Each number is 128 + 24 x the weight over its row's rms, rounded and kept within 0 to 255. Layers, rows and columns count from 0. The size above them is the row's rms in percent of the matrix's.

# layer 7 MLP down (transposed), 1536x512, rms 0.0889, rows 399-425, columns 256-383
size [ 95 101 107 114 107  90 101  96  85  85  93 103  95  99 105 109  72 104  85  90  97 108 108 103  99  98 102]
[[155 101 112 111 115 121 110 126 169 133 113  99 140 103 130 134 143 111 127 136 109 121 124 152 117 161 155 134 132 132 115 156 113  98 150 175  98 123  76 104 132 126 138 111 109 152 180 115 101 141  99 156 150 175 105 137 111 136 166 158  75 134 118 123 109 121 141  68 120 111 146 116 102 139 113  86  89 130 119 106 126 164 139 184 165 115  79 106 139 106 156 121 129 129 129 169 116 109 139 126 120 137 120 154 159 129 135  97 145 157  92 110 118 148 149 147  77 106 140 130 133 141 136 130 127  95 123 132]
 [155 137 148 114  85 131 109 101 131 119 138 160 102 120 115 143 118 135 102 124 127 129 109  71 128  86 162 122 166 157  93 152 164 143 163 135  81 132 120 131 136 138 155 131 116 107  94 157 135  94 156 145 164 111 132 150 146 115  99 170 120 159 127 165 128 123 145 118  81 114  92 146 106 138 124 109 120  69 107 113 134 144 142 140 147 126 104 106  83 133 143 126 160 102 121 133 117 144 115 152 138 117 107  85 148 120  97 144 139 119 165  95  98 127 160 126 145 109 151 143 110 134  91  97 111 162 143 112]
 [194 143 139 119 100 158 118 128 103  77 136 124  97 118 146 119 182 129 136  93 136 102 120 132 141 153 150 159 145 144 145 164 183 110 148 122 132 149 162  98 172 114 171 140 126 111 125 115 132 100 102 109 114 163 109 134 177 115  95 109  80 130 121 106 127  74 132 121 110 145 107 110 160 100 143 130  94 119  88 143 146 127 155 111 121 114 145 121 138 121 172 123 126 115 144  96  84 126 130 122 139 111 104 114 146 116  93 173 125 146 102 120 124 137 143  91 147 128 106  83 125 120 139 112 128 143 132 151]
 [129 135 128 122 148 137 140 144 139  99 126 142 126 161 137 105 135 143 115 149 198 147 104 105 129  95 120 158  78 107 147 121 127 125 168 139  83  94 101 161  97 130 113 116 142  64 138 166 112 151 113 130 100 121 114 109 158 129 138 118  86 105 125 122  88  92 121  89 113 135 152 116 118 122 126 156 128 105  90 125 109  91 138 160 121 170 175 130 109 127  89 145 101 128 160 151 112  82 120 105 117 149  91 121 129  75 129 130 141 104 101 126 140 123 112 196  70 121 137 128  82 141 157 104 185 151 134 134]
 [127 166 133 132 129 134 168 100 131  86 170 103 103 137 119 113 118 173 139 138 125  83 141  90 123 124 149 157 144 126 131 151 147 116  96 113 131 100  99 101 123 135 116 126 134  60 145 178 136 162 150 109 130 154  86 117 136  95 137 141 125  98 124 150  89 138 131 104 111 103 124 121 140 121 126  94 132 149 122 120 155 132 139 131 166 166 115 131 160  99 107 201 175 113 118 115 115 134 121  88  94 138 111 154 165 186 145 146 148 138 122  88  99 110 115 130 130 120 136  95 113  94  94 143 145  93 128 135]
 [121 144 129 135  95 129 124 147 159 135 126 129 139 103 110 116 140 109 130 158 147 110 115 164 174 132 104 127  65 124 106 184 111  86 130 156 130  91 100 129  93 153 115 128 119 124 137 107 139 116 163 125 112 137 112 103 153 115 153  92 168 120 134 151 138 149 153 145  96 119 156 155 150 146 184 119  88 132  71 131 153 152 145 108 106 120 152 138 141 155 122 139 160 145 137 124 116 148  91 134 117 122  99  56 106 133 138  79 140 120  98 148 124 125 126  65 155 101 132 148 127  96 113 151 139 112 116 102]
 [ 96 173 143 156 164 128 135 104 119 123 145 129  74 126 116 101 123 105 114 136 112 134 132 114 158 153 132  94 130 159 145 101  92 126 148 133 155  72 154 114 117 100 126 145 126 135 157 124 125 131 141  83 119 132 157  73 104 170 118 161 137 143 158 121 160 126 151 188  96 143 118 167 108 160 106 128 114 122  98 136 171 100 114 205 142 151 150 123 133 128 131 115  96 121 124  92 138 125 139 144 128  98 106 133  93 103 116 165 150 198  88 161 127 104  96 126 113 111 140 121  95 140 152 115  85 118 134 154]
 [ 89 106 136 180 106 117 128 104 124 116 151 146 118 153 149 136 149 120  86 142 119 141 171 125 144 134 117 112 143 109 156 186 116 121 162 143  86 125 126 157 116 158 111 147 142  92 105 133 134 147  96 131 133 128 106 144 118 144 121 146 137 158 151 145 119 145 110 154  96 126 115 111 128  98 117 173  77 109 120 152 148 148 102 117 119 121 139 120 120 105 110  89 129 177 112 101 115 128 137  96 179 133  96 112 187 120 132  95 100 125  87 112 162 113 163 135 146 129  99 132 133 126 134 107  94 181  92 117]
 [122 126  94  87 156 141 125 118 134 140 116 107 104 184 147 118 138 138 105 131 132 120 117 157 131 103 139  97 155 109  98 126 141 107 109 142 120 104 188 126 128 111 130 149 109 146  80 114 133 146 173 116 113 139 120 210 105 123 129 114 134  87 114 130  95 128 166 146 112  93  98 134 134 111 122 141 101 130 117 123 165 161 142 108 106 153 129 137 116 104 122 122 171 160 144 123 152 160  89 117 144 147 144 130 137 149 127  71 113 114  87 113 148 161  89 135 124 158 129 147 143 116 138 127 147 141  92 113]
 [113 119 148 152 119  78 140 128 146  92 109  73 150 137 107 131 112 162 120 138 133 151 135 155 152 122  99 102 135 147 147 158 103 138 127 100 111 124 113 133 140  71 106 140 114 133 159 100  91 128 132  94 137  92 144 127 124  98  64 146 116 124 119 136 156 123 163  99 165 138 123 175 147 127 156  99 119 107 165 135 112 148 121 106 155 143 148 130 137 166 147 131 164 127 116 147 163 134 138 129 128 142 134 119 145 120  93 122  95 156  64  98 157 119 141 146 126 107 119 152 119 140 145 177 114 132 129 153]
 [136  82 148 134 111 144 132 114 147 112 113 129 208 152 119 154 121 109 143 115 146 131 139 110 132  57 116 126 142 135 125 167 162 101 152 154 156 153 138 169 152 184 104 146 122 145 156 125 144 124 132 130  95  97 120 115 124 121 152 149  54 103 159 146 150 171 103 149 177 119 132 115 129 171 154 123 102 110 155 154 137 147 140 124 134 149 146 137 144 141 141 149 174 108 133 160 149 115 159 160 118 133 116 152 118 129 113 125 107 125 117 127 166 137 105 146 120 147 139 168 127 115 151  81  86 132 136 127]
 [ 75 159 124 137 125 131 135 107 144 166 126 101 123 152 144 105 135 111 110 173 144 168 169 114 102 115 142 150 116 144 116 142 120 100  79 124  83 146 128 147 106 124 159 127 174 118 112 171 102 111  95 104 116 143 125 131 121 136 123 166 170 123  88 135 114 128 137 160 148  99 102 135 133 108 105 162  99 112 135 109 136 131 145  87  98 145 132 131 115 147 112  61 141  81 110 120 162 136 120 130 123 107 130  86 153 131  96 121  87 167 116 120  99 163 141 153 137 142 143 150 129 101 128 131 127 128  88 115]
 [112 169  92 134 118 119 162 104 149 146 141 121  83  81 138 145 109 115  97 128 135 106 132 121 163 175 164 117 113 109 111 150 125 148 143 123 117 151 131 103 131 113 167 109 150 100  98 126 143 173 116 124 103 139 109 120  98 117  90 140 146 163 119 143 149 102 196 167 107 131 121  98 131 165 134 136 132  86 107 145 118  95 136 111 107 150 138 175 113 163  53  89 143 189 136 112  80 139 132 116 106 163 173 146 137 136 124 139 125 130 135 121 163  88 182 156 158 156 133 125 141 143 116 129 137 121 126 122]
 [108 144 127 149 124 143 114 127 198 139 122 113  89 152 119 131 163 117 101 137 109 142  93 124 136 155 144 125 131 107 110 102 111 135 121 103 131 145 137 164  97 119  98  77 157 140 154 113 138 152 114  90 115  98 139 115 147 137 138 154 116 145  91 113 113 157 130 151 148 121 125 136  91 127 111 122 158  97 167 137 174 141 160 114 124 112 139 101 129 133 156 108 102 135 124 127 122 120 120  99 121 135 134 176 138 116 152 104 150 130 102 141 125 119 166 120 156 138 122 156  83  95 151 106 156 132 159 146]
 [151 137 131  77  90  91 149 138 102 120 125 119 111 160 134  98 140 178 141 131 131  98 145 115 123 127 114  89 125 134 158 129 131 127 138 127 133  91 139 114 112 120 106 133 107  87 135 153 127  55 104  84 137 135 125 108 156  99 103 128 172 142 111 106 130 124 145 111 122 135 117 142  68 132  92 117  99 102 109 170 134 135  93 115 110 166 109 138 130 125 140 167 139 158 146 121 158 141 152 118 161 118 157 119 128 134 142 124 160 109 121 157 122  79 125 139  73 148  86 115 134  86 122 125 119  97  78  81]
 [167 150 125 116 168 146 129 101 127 123 116 114 165 110 123 133 140 135 126 148 120 140 124 128 171  61  99 202 127 124 131 156 132 131 144 128  94 191 128 133 110 126 115 131 122 108 114 104 119 163 127 127 129 112 128 117 117 184 152 138 166 153 102 123 115 146  90 165  92 108 140 124  88  51 151 148 124 136 126 122 182 146 116 150 169 118 129 138 135 125 142 150 125 116 125 117 120 101 137 103  97 122 166 112 145 133 107 128 114 174 129  95 135 154 146 131  73  97 142 130 124 122 108 144 111 148 158 136]
 [108 122  93 188 145 134 134 121 130 122  91  63 149  86 119 135 125  85 129 104 135 108 103 140 107 185 127  97  88 143 147 108 119 145 145 131 152 121 152 120 123 154 115 138 121 152 133 134 154 116 118  93 113 150 156 137 157 121 109 160 113 130 123 137  74 153 150 157 139  93 120 161  99 128 107 126 138 134 123 158 172 152 126 121  96 136 130  96 132 139 108  95 143 102 131 168 170 122  83 118 128 136 130 128 109 131  96 144 119 152  77 146 137 130 147 105 105 130 112 159 128 116 170 149 126  94  84 117]
 [131 116 132 135 123 160 109 122 137 132 105 102 162 149 160 108  84 108 125 136 158  95 118 108 163  86 109 106 130 117  89 104 122 144 133 113 120 161 110  78 157  92 141 150 160  99 163 101 106 144 116 137 137  99 136 127 162 145 135 153  97 136 106 145 107 184 139 145  86 118 126 125 114 143 163  91  97 131 128  91 104 152 112 118 205 101 133 135 140  97 124 155 165 147 138 130 106 153  96 132 148 119 115 171 120 124 118  97 148 144 129 137 130 144 130 149 135 119 126 128 140 133 122 121 119 119 173 126]
 [138 141 126 166 172 138  69 119 127 161 147 151 103 111 130 129 129 156 107  68 141 146 119 146 123  84  78 132 151 131 128 162 156 108 115  82 192 155 121 131 107 122 141 153 133 151 154 135 127  97 167 136 109 131 112 111 119 123 135 172  76 132  92 147 108 162 127 148 118 104 127 133 163 189 137 147 133 116 113 116 123 117 127  92 126  86 133 161 136 107 129 124 117 148 111 119 114 139 120  86 121 123 121 128 158 139 116 143 136 165 136 105 163 137 142 148 106  89  96 106 112  89 143 146 136 113 180  96]
 [181 110 150 145 120 117 131 165 150 112 137 128 132  75 130 142 111 135 129 108 122 157 114 181 113 122 117 103 145 121 115 119 134 143 135 137 174 178 119  97 120 120 124 143 117 150 123 171 150 127 105  89 141 127 138 136 112  81 110 142 107 148 102 145 107 116 104 122 127 106 124 143  91  93 105 110 118 104 147 151 130 118 132 113 129  86 102 133 108 104 146  98 111 142 112 146 136 166 162 148 115 117 115  95 119 133 151  53 130 137  89 135 165 182  90 141 131 124 127 145 130 151 144 129 165 141 179 105]
 [160 128 135  99 125 111  88 126 126 127 123 121 135 150  95 118 123 135 139 125 140 100  99 130 160 107 153 133 140 128 135 157 170 120 154 127 133 155 128 120 127 136 108 171 184  95 158 158 147 127  98 108 143 126 137 128 119 124 115 135 135 105 103 187 133 141  85 185 159 116 111 125 183 104 141 108 148  82 133  85 132 105 127  86 159 143 149 126 124 132 117 124 103 141 100 196  84 128  85 100 130 116 155 125 146 154 148 146 121 103 105 110 105 133 115 107 131 179  99 108 132 142 142 108 136 123  77 108]
 [113 102 110  88 157 131 123 130 107 117 114 137  96 135 107 141 135 148 112 138  96 144  98 152  63 106 151 166  86 128 104 141 161 124 120 128 131 131 113 132 146  90 106 100 144  84  78 137  81 134 113 121 109 135 151 144 118 149  95 160 139 169 110 133 104 165 161 133 129 147 145 113 159 136  99 152 150 123 123  94 179 138 103  99 100 137 122 123 141 103 111  93 133  95 158 147 124 107 114 133 153 133 130 159 139 124 149 153  93 130 115 112 156 126 106 132 135 166 154 106 108 116 129 160 119 158  72 110]
 [141 106 105 149 120 137 120 107 126 149 120 151 124 163 136 161 102 138 121 127 127 102 142 159 128 143 149  93 107 116  96  92 149 125 112 125 122 140 153 128  94 151 106 140 168 117 127 149  95  92 104 110 128 141 108 113 151 156 161 141 134  93 113 161 125 129 153 116  74 180 128 133 175 117 122 158 142 101 144 147 140 126 168 173 151 136  87 133  84 138 125 148 157 125 163 116 126 128 125 174 119 135 105 124 158 127 112 136 152 140 129 134 143  84 157 102  92 145 103 102 143  85 138 115 105 192 119 122]
 [100 124 139 127  95 153 144 150 137 132  88 142 159 137 130 113 122 167 173 162 152 119  99 112 132 116 118 112 110 115 114  98 129  83 109 107 137 122 129 113 113 126  88 115 114 135 170 130 106 108 132 121 125 109 149 137 115 144 129 168 146 167 137 101 113 166  91 140 135 155 112 144  77 141 144 154 106  91 166 152 171 112 164 120  47 139 138 175 104 108  76 111 157 114 136 140 112 148 123 128 137 155 122 126 121 101 164 134 101 168 160  94 140 117 120 127 164 133 109 143 101 143 119 108 108 157 131 188]
 [160 151 145 139 152 123 125 163 137 111  95 167 154  98 167 145 120  94 106 125 107 145 120 106 136 152 139 167 131 145 143 121 152 118 106  98 143 127 141 124 121 143 136 142 136 125 159 145 157 106 144 121 134 127 120 150 153 116 121 175 136  92 104 115 125 150 151 172 129 118 115 108 115 118 181  91 174 116  98 165 127 110 140 149 131 158 122 127 123 159 106 114  97 167 145  95 125 119 164 135 118 121 151 113 119 146  93 109  95 111 130 100  97 140 121 135 144 123  78 119 112 158 115 136 119 118 118 171]
 [ 86 124 137 143 131 140 123  93 116 148 167 114 129  92  61 119 145 109  90 141  99 140 146  86 118 118 128 158 124  98 116 122 130 144 145 149 126 160  96 138  59 125 126 112  84 170 145 160 170  96 108 104 149 126 139 153 148 154 107 126 104 112 105 141 131 153 114 179  93 105 142 132 119 156 115 169  87 111 123 110 138 163 154  99 140 137 111 112 127  97 142 150 129 112 139 106 140 106 111 104 151  97 198 106 124 135 109 122 143 136 120 114 124 145 110 150 102 134 115 113 166 100  95 155  84 112 153 110]
 [134 135  98 133 141 145 137 128 116 179 103 156 141 130  97 143 143 141 123 128 169 177 128 111  98  88 158 140 147 174 112 211 120 119 134 142 131 142 126 114 120 124 132 142  98 127 135 110 121 111 137 108  87 141 133 124 146  81 172  88 113 125  98 130 147  94 125 123 140  99 117 101 145 154 117 155 115 137  85 160 154 108 171 100 149 101 177 134 162 121 137 109 160  82 138 102 130 150 103 122 104 102 144 127 152 128  72 146 181 179  93 112 153 160 138 111 159 100 133  96  91 124 189  97  89  75 116 136]]
# layer 7 MLP up, 1536x512, rms 0.0477, rows 400-426, columns 256-383
size [107 105 112 117 107 100  95  88  85  99 110 101  90 107  92  60  99  69  92 103 107 114  99  71  87 105  92]
[[146 145 105 143 114 116  93 141 151 107 118 159 152 160 141 114 124 134 128 109 105 141 141 210 162 199 134 124 121 128 163 165  83 119  83 133 146 136 149 129 149 136 111 133  84 151 123 110 124 179 117 119 117 149 145 121 101 116 137 135 119 169 141 105 144 138 126 142 149 126 117 134 113  47 126 147 150 145 117 115 156 126 110 162 136 101 166 137 118 142 173 118  89 157 131 138 148 139 141 182 190 139 117 148 141 138 138 161 111  76  86 140 159 123 137  76 147 142 124 115 134  95 111 161  96 143 186 157]
 [149 150 144  85 118 111 125 129 129 116 119 139 145 118 170 119  99 175  77 106 133 131 147 104 120 146 103 119 102 141 118 120 110 111 126 149 119 109 144 106 112 140 140 117 137 161 118 121 155 138 142 125 159 125 133  88 122 120 113 149  85 138 118 130 133 184 117  90 132 125  89 156 132  82 108 138 143 103 121 135 186 129 129 116  99 129 145 124 116  79  81 144 129 140  94 135  97 141 123 148 141 146  86 135 109  98 140 147 157 114 193 134 100 123  84 139 146  91 115  88 133 162 114 136 118 143  75 139]
 [144 144  92 112 130 136 152 124 107  92 155 118 118 137 101 119 129 131  96 134  92  92  95 131 166  87 101 144 153 142  96 101 113 132 149 150 146  91 143 120 109 122 119 117 129 131 112 135 100 116 141 148  99 139 107 112 134 107  90  64  88  74 132 167 108  78 113  99 161 128  96 104 131 148 152 189 105 135  87 111 165 126 128 127 110 103  95 154 148 158 131 180 157 165 135 133 110 107 107 124  92 125 124 115 138 115 137 103  99  97 163 103 159 106 135 104 128 132 120 103 122 136 163 132  91  69 178 116]
 [ 74 147 133  92 136  84  81 143  96 121  94  98 128 152 117 121 126 136 144 121 104 119 127 150 109 135 128 129 131 167 123 124 138 121 112 132 110 108 223 123 154 104 135 147 148 134 126 187 103 147 133 148  96 121 108 116 110 127  77 110 128 125 106 151 124 153 145  99  90 125 128 140 139  77 141 108 137 138 168 128  93 138 123 131 106 135 130 131 108 103 155 112  76 185  90  80  92  92 142 142  84 188 101 153 131 120 132 136 117 138 136 144  99 129  98  95  97 101 142 108 115  91 127 129 129 126 116 141]
 [110 120  98 127 152 145  96 129 132 148 170 159 108 148 171  90 132 149  78 131  96 134 102 168 116  61 130 126 142 110 169 105 159 186 101 119 128 149 159 112 143 127 171 157  98 125 101 107 100 128 139 164  90  90 154 124 112 133 113 125 119  89 140 108 132 124 130 178 134 150 113 146 123  95 148 126 128 132 146  90 121 152  97 137 144 159 155 164 155 121 119 116 161 141 127 106 109 118 127 121 132 108 106 103 138 140 117 149  89  83 148 116 119 101 151 127  91 130 141 136 142  72 132 110 152 144 129 120]
 [134 145 177 108 138  91 126 115  87 108 116 140 141 143 133 132 128 112 117 138 112 126 134 168 146 101 143 125  88 147 134  68 115 138 115 136 192 121 130 134 137 173 152 141 155  94 132 155 135  97 153 160  86 111 145 114 125 127 111 147 148 150 121 167 183 125 155 127 113 118 170 123 138 101  93 118 140 111 147 140 112 151 155 122 129 120 133 123 127  72 106 118 137 157 122 122 119 139 170 120 111 128 109 125 126 158 183 116 151 134 135 122 103  99 122 124  84  94 105 123  85 166 115 134 121 114  98 141]
 [131 166 126 132 158 106 130 163 119 120 167 116 120 133  92  93 152  95 134 129  99 149 139 139 148 141 109 139 132 152 116 110 166  96 139 112 101 122 150 130 119 127 110  95  69 136 102 146 147 134 148 105 108  84 119 130 155 166 129 145 133 118 137 120 117 120  95 110 133 162 114 119 102 147 131 137 143 157 108 149 128 121 103 141 138 140 163 121 113 137  75 120  86 140 126  68 118 118  77 140 154 171 115 169 147 124 110 133  72 133 145 122 157 133 120 126 122 154 171 172 135 116 122 140 159 134 159 173]
 [120 115  77 142 162  95 131 119 166 154 113 142  67 130  98 106 130  97 157 114 142 114 160 120 136 129  96  94 151 146 130 115 159 145 124 108 132 117 136 136 103 128 167 145 151 142 118 156 112 122 139 110 107 131 150 130 141 141  96 140 160  96 150 129 155 140 126  71 127 135 110 144 144 108  96 105 171 100  65  65 127 115 142 128 126  85 107 101 150 104 196 133 119 133 113 143 146  96 140 135 101 169 166 155 104 106 129  77 134 112 112 149 157 128 135 127 128 105  93 117  76  93 153  97 101 111 123 142]
 [151 120 124 102 135 120 137 149 125 127 117 146 140 163 122 118 170 130 142  99 156  91 149 128 167 102 100 150 142 137 116 155  61  99 167 132 130 133 117 115 126 129 155 159 150 122 111 149 143 125 127  98 142 137 123 135 158 128 130 160 144 140 170 122 155 118 132 162 170 156 133  84  99 152 147 113 138 134 177 133 100  95 158 159 130 114 115 125 143 129 196 105 113 165 139 105 125 122 147 161 113 130 145 148 161 144 157 107 128  91 164 130 114 139 129 164 128 147  96 128 141 171 151 160  98 136  92 158]
 [132 108  98 168 200 148 145 161 124 144 170 111 119 137 129 113 126 175 157 126 140 147 118 119 141 118 145  50 167 102 138 129  98 125  85 126  97 115 126 133 124 108 126 124 108 119 144 111 141  98  96 110 127  99  97 123 120 106 136 106 166 109 156 100 143 141 115 139 114 156  97 106  62  64  97 146 115 116 111 109 170 118 115  93 113 138 162 135 134 126  85 116  68 117 108 142 179  90 129 133 131 141  82 108 116  94 147 142 125 113 113 164 117  96  84 168 151 154 104 162 114 137 111 102  97 101  90 128]
 [147 149 119 125 141 102 152 124 103 159 143  85 116 101 119 125 120 151 135 142 109 112  89 149 147 130 106 103 177 149 153 113 181 123 108 115 138 102 106 104 134 104 115 141 154 155 118 127 126 133  96  93 155 170 127 105 129 149 136 101 129 130 144 150 118  90 135 158 141  91 120  98 121 148 119 102 143 197  71 118 173 131 122 103 110 129 144 141 156 125  96 141 100 104 103 127 145 143  94 162 115 129 171 162 136 102 161 113 141 126 155 133 124 114 142 121 125 110 157 141  84 169 107 143 150 135 168 113]
 [121 115 159 117 164  93 135 146 106 143  99 110 120 126 154 133 139 160 147 113 148 147 140 156 133 117 128 146 107 128 157 129 160 130 117 126 102 132 116 114 125 120 127 100 104 117 146 153 136 173  96 141  77 106  66  79 118 101 113 131 137 130 156 148 144 123 117 148 105 133 157 148 173  91 131 139 143 149  87 180 113  98 118 132 117 111 141 151  82 135 142 170 115 177 115 127 125 103 158 124 101 129  82 160 166 149  94 160 129 157 187 140 155 112 117 130 145 126 130 130 116 154 132 140  75 141 103 161]
 [114 116  89 115 130 168 143 130 109 128 152 127 135 124 116 128 128 126  86 145 156 148 169 137 112 176 124 130 123 130 134  91 137 129 130 115  99 125  95 139 169 116 123 112 120 116  91 139 117 148 114 101 129 107 122 156 168 150 105 146 165 104 117 121 126 142 114 120 155 138 148 106 153 139 110 110 136 122 104 127 147  86 122  99 115 135  89 130 137 135 115 146  97 117 116 109 126 123 102 133 106 131  99 125 138  77 124  40 132 112 107 123 109 113 132  97 108 119 110 135 137 149  98  84 139 153 129 141]
 [149 120 116 119  96  89 176 146 141 101 162 108 122 111 152 106 142 111 162 138 134  94 118 169  59 142 176 146 144 135 175  87 163 122 108  97 144  67 160 147 107  98 161 132 105 143 130 168  99  77 111 153 134 142 140 105 169 152 124 127 141 130 140 135 111 121 113 109 145 130 166 125 168 144 158 145 147 139 150 102 147 125 143 129 129 140 140 126 130 131 128 114 122  90 121 117 157  96  93 157 146 179 149 100  67 119 105 115 125  97 169 106  75 126 125 112 148 159 125 192  91 121  98 134  88 171 112 107]
 [111  97 152 130 122 118  95 158 175 155 156 133 126 155 138 154 107 134 146 128 124 134  91 144 105 102 134 162 109 153 144 118 132 133 140 118 122 125  97 161 106 103 137 121 177 150 134 116 130 125 100 122 110 131 168 108 117 143 105 142  98 139 152 124  97 127 144 103 166 134 129 120 116 169 116 143  98 150 150 120 146 153  87 155  63 151 130 154  75 103 144  87 133 126 107 105 101 106 134 130 133  89 153 129 173 163 117 171 119 133 116 107 151 135 132  79 173 100 115 143 134  96 152 181 144  69 129 137]
 [100  77  83 106 170 130 152 174  65 148 138 120 131 166 159 148 139 159 108 126 138 138 169 162 144 121 118  90 108 114  99 154  88 144  91 133  84 121 119 157 111 146 139 102 118 153 127 134 115 169 128 123 145 150 134 119 168 133  95 100  64  86 104 116 123 139  66 143 141 150 101 120 131 113 119 104 146 115 158 107 103 126 165 145 107 148 115 120 105 129 152 178  70 165 137 112  97 115 147 120 141 116 108 104 143 174 138 149 129 129 127  72  92 150 132 122 127 122  96  99 128 112 168 135 115 144 146 130]
 [150 140 128 120 190 119 151 133  99 142 106 103 141  83 173  99 138 112 138 140 133 124 150 129 194 152  81 154  93 138 154 108 128  87 133 133 149 124 127 123  90 115 138 122  71 126  88 103 126 121 113 121 130 147 154 110 116 113 119  79  98 125 149 129 166 146 131 113  64 126  95 123 124 167 117 116 133 125 139 167 143 126 120 129  99 107 157 114 137 163 144 155 156 111 108 150 140 118  94 158 143 123 125 100 134  91 150 170 116 159 201 101 107 123 113 126 135 129 105 168 119 146 143 140 120 145 160 132]
 [128  86 122 132 147 108 140 139 132 131  89 139 152 114 106 153  97 156 137 138 137  98 139 169 136 124 121 141 122 159 164 155 180 139 104  98 174 162  98 141 144 141 114 137 145 122  57 113 120  94 105 135 118 124 105 107 147 124  87 103 112 140 164 147 112 108 160 158  73 124 108 105 144  89 141 133 131 158 122 123 112 100 122 146 114 158 172 120  98 111  92 163 141 150 122 106 148 115 170 145 143 156 116 126 167 145 158 152 149 125 118 181 125 142 135 142  87 158 149 109 118 133 126 101 110 127 126 109]
 [125  86 132 144 109 122 118  96 156 138 112 135 128 121 143 115 129 146 124  95 140 126  95 162  70 153 156 138 130 105 120 107  63 150 177 134 142 161 106 154 144 130 164 110 145 136  90 158 121 119 111 115 154  82 136 133 101  89 165 116  94 127 131 107  60 116 115  89 143 107 101 128 133 147 121 158 129 158 147 137 113 149 147 112 114 122 111  91 149 134 158 129  83 138 120 145 104 165 144 123 136  81 147 141  94  86 148 117 135 166 116 147 135 127 112 109 155 137 117 159 107 116 124 135  98 115 112 111]
 [161 125 140 108 128 135  80 112  89 145 120 157 111 151 117 138  99 111 145 101 112 113 132 132 145  61 153 128 120 143 132 124 131 150 157 122 113 166  94 107 135 111 152 175 160 163 130 117 154 131 136 157 148 164  91 135 100 139 127 152 103 152 105  84 134 152 124 135 155 140 116 146 127 104 106 128 113 137 111 100 132  90 126 111 113 122  93  92  89 120 149 145 148 118 111 145 158 146 110 102 148 164 131 117 110 162 130 148 102 102 109 143 123 109  96 142 112 119 119 133 113 150 150 122  79 134  78 131]
 [132 118  74 115 116 108  85 110 130 112 143 140 174 141 159 112 102 100 125 152 122 131 114  72 162 119 108  94 140 123 178 116 145 173 163 124 101 121 140 107 106 129 152 130 168  55 128 115 117 137 146 131 139 142 154 113 129 132 133 126 151 103 126 154 151 155  85 106  54 146 131 129 120 200 150 138 106 139 104 107 146 144 112 117 106  83  99 130 165 140  79  93 148 141 151 130 136 130 135 116 107  88  92 120  98 123  95 129 118  52 122  81 138 115 118 106 125 148 147 109 172  85 131 119 147 130 172 185]
 [141  75 117 156 155 129 114 148 143 133 151 130 150 120  76  97  96 141 122 138  98 115 120 118 152 145  77 107 127 159 128 163 132 150 106 128 140 121  86 145 106 135 142 109 176  99  82 173  93  77 165 109  85 115 143 118 109 143 113 182 140 122 124 110 142 108 144 153 107 110 128 123 109 100 130  72 139 142 119 125 106 146 160 136 103  83 184 134 153 128 134 122 104  93 145 134 134 130 102 156 146 141  91 136 119 120 113 132 117 130 169 136 157  92  97 187  85 127 119 113  99 174  69 104 147 132 131 108]
 [142 146 148 150 109 146 109 154  85 127 123 121 133 139 106  96 116 155 135 166 119 108  92 121 149  98  92 108 183 178 141  97 139 120 129 133 143  83 138 113 151 123 153 107 113 119 201 118 148 112 131 124 115 128 118 151 118 141 143 155 154 106 112 108 148 155 147 122 121 115 105 130  55 155 102 102 102 162 132 120 194 116  90 129  96 114 123 130  81 129 129 174 133 134 129 110  90 149 113 163  98 150 173 159 117 109 115 139 127 131 128  94 133 105 100 128 110 118 129  87 111  71 105 147 151 102 194 110]
 [140  86 145  93 134  76 132 137 123  96 129 127 127 133  85 121 167  93 134 121  92  86 149 120 110 115  89 158 170 117 135 145  58 106 120 143 168 106 157 135 142 145 183 161 120 171 125 130 121 145 127 107 116 132 132  94 160  95 121 126 121 145 142 139 130 116 152  90 124 135 135 112  78 160 151 101 116 126 128 123 159  96 120  99 143 146 107 120 113 155 133 101 138 108 124 168  72 167 145 161 109 100 137 141  99 134 143  76 139 125 105 138  92 133 116 166 117 107 135 150 117 128 131 142  92 115 136 193]
 [139 152 154 140 105 100 105 123 107 108 163 181 145 133  91 105  92 116 122 117  99 153 129 146  92  90 141 127  88 156  87 124  79 105 141 178 157 139 134 115 102 105 156 166 101 124  89 194 143 127 113 134 128 158 127 159 116 137 115 114 143 126 118 159  97  94 130 102 144 125 147 110 118 128 111 104 127 149 101  77 127 125 144 120 134 126 123 108 109 118 126 170 116 171 134 109 163 110 138  95 116 134 128 133 117 137 109 170 163  85 179 106  85 159 134 163 134 171 113  78  94 145 117 116 107 120 187 116]
 [154 137 114 116 128 102 132 117 121 125  98 163 145 187 124 124 158 137 128 155 109 130 138  99 128 137 140  97 116 118 131 159 136 133 125 161 140 132  72 111 138 142 157  78 117 144 111 130  85 155 112 109 160 108 105 124  69 146 166 150 144 103 154 143 179  98 105 126 111 136 121  71 163 134 108 116 126 142 119 163 118 147 147 162 152 140 128 148 137 166  65 142  80 105 133 121 144 100  75 118  98 130 132 148 143  93 145 149 156 117 163 160 124 108 143 119 129 136 108 140 123 131 115 114 192  67 122 163]
 [142 126 132 134  86 110 138 141 110 136 108 129 130 135 104 153 127 118 153 110 133 156 140 191 154  93 120 161 106 113 113 131 153 109 100 100 105 134 108 162 143 124 135 129 140 129 113 142 114 147 119 115 150 143 154 121 152  99  89 107 116 143 136 129 130 127 148 132 154 119 102 104 157 134 138 123 156 162 111 132 162 106  87 119 121  99 103 129 110 146  92 160 154 103 114 112 126 118 143 111 135 119 135 178 126  74 129 174 129 136 104 147 149 138 127  96  70 179 115 165  77 132  90 115  58 112 130  98]]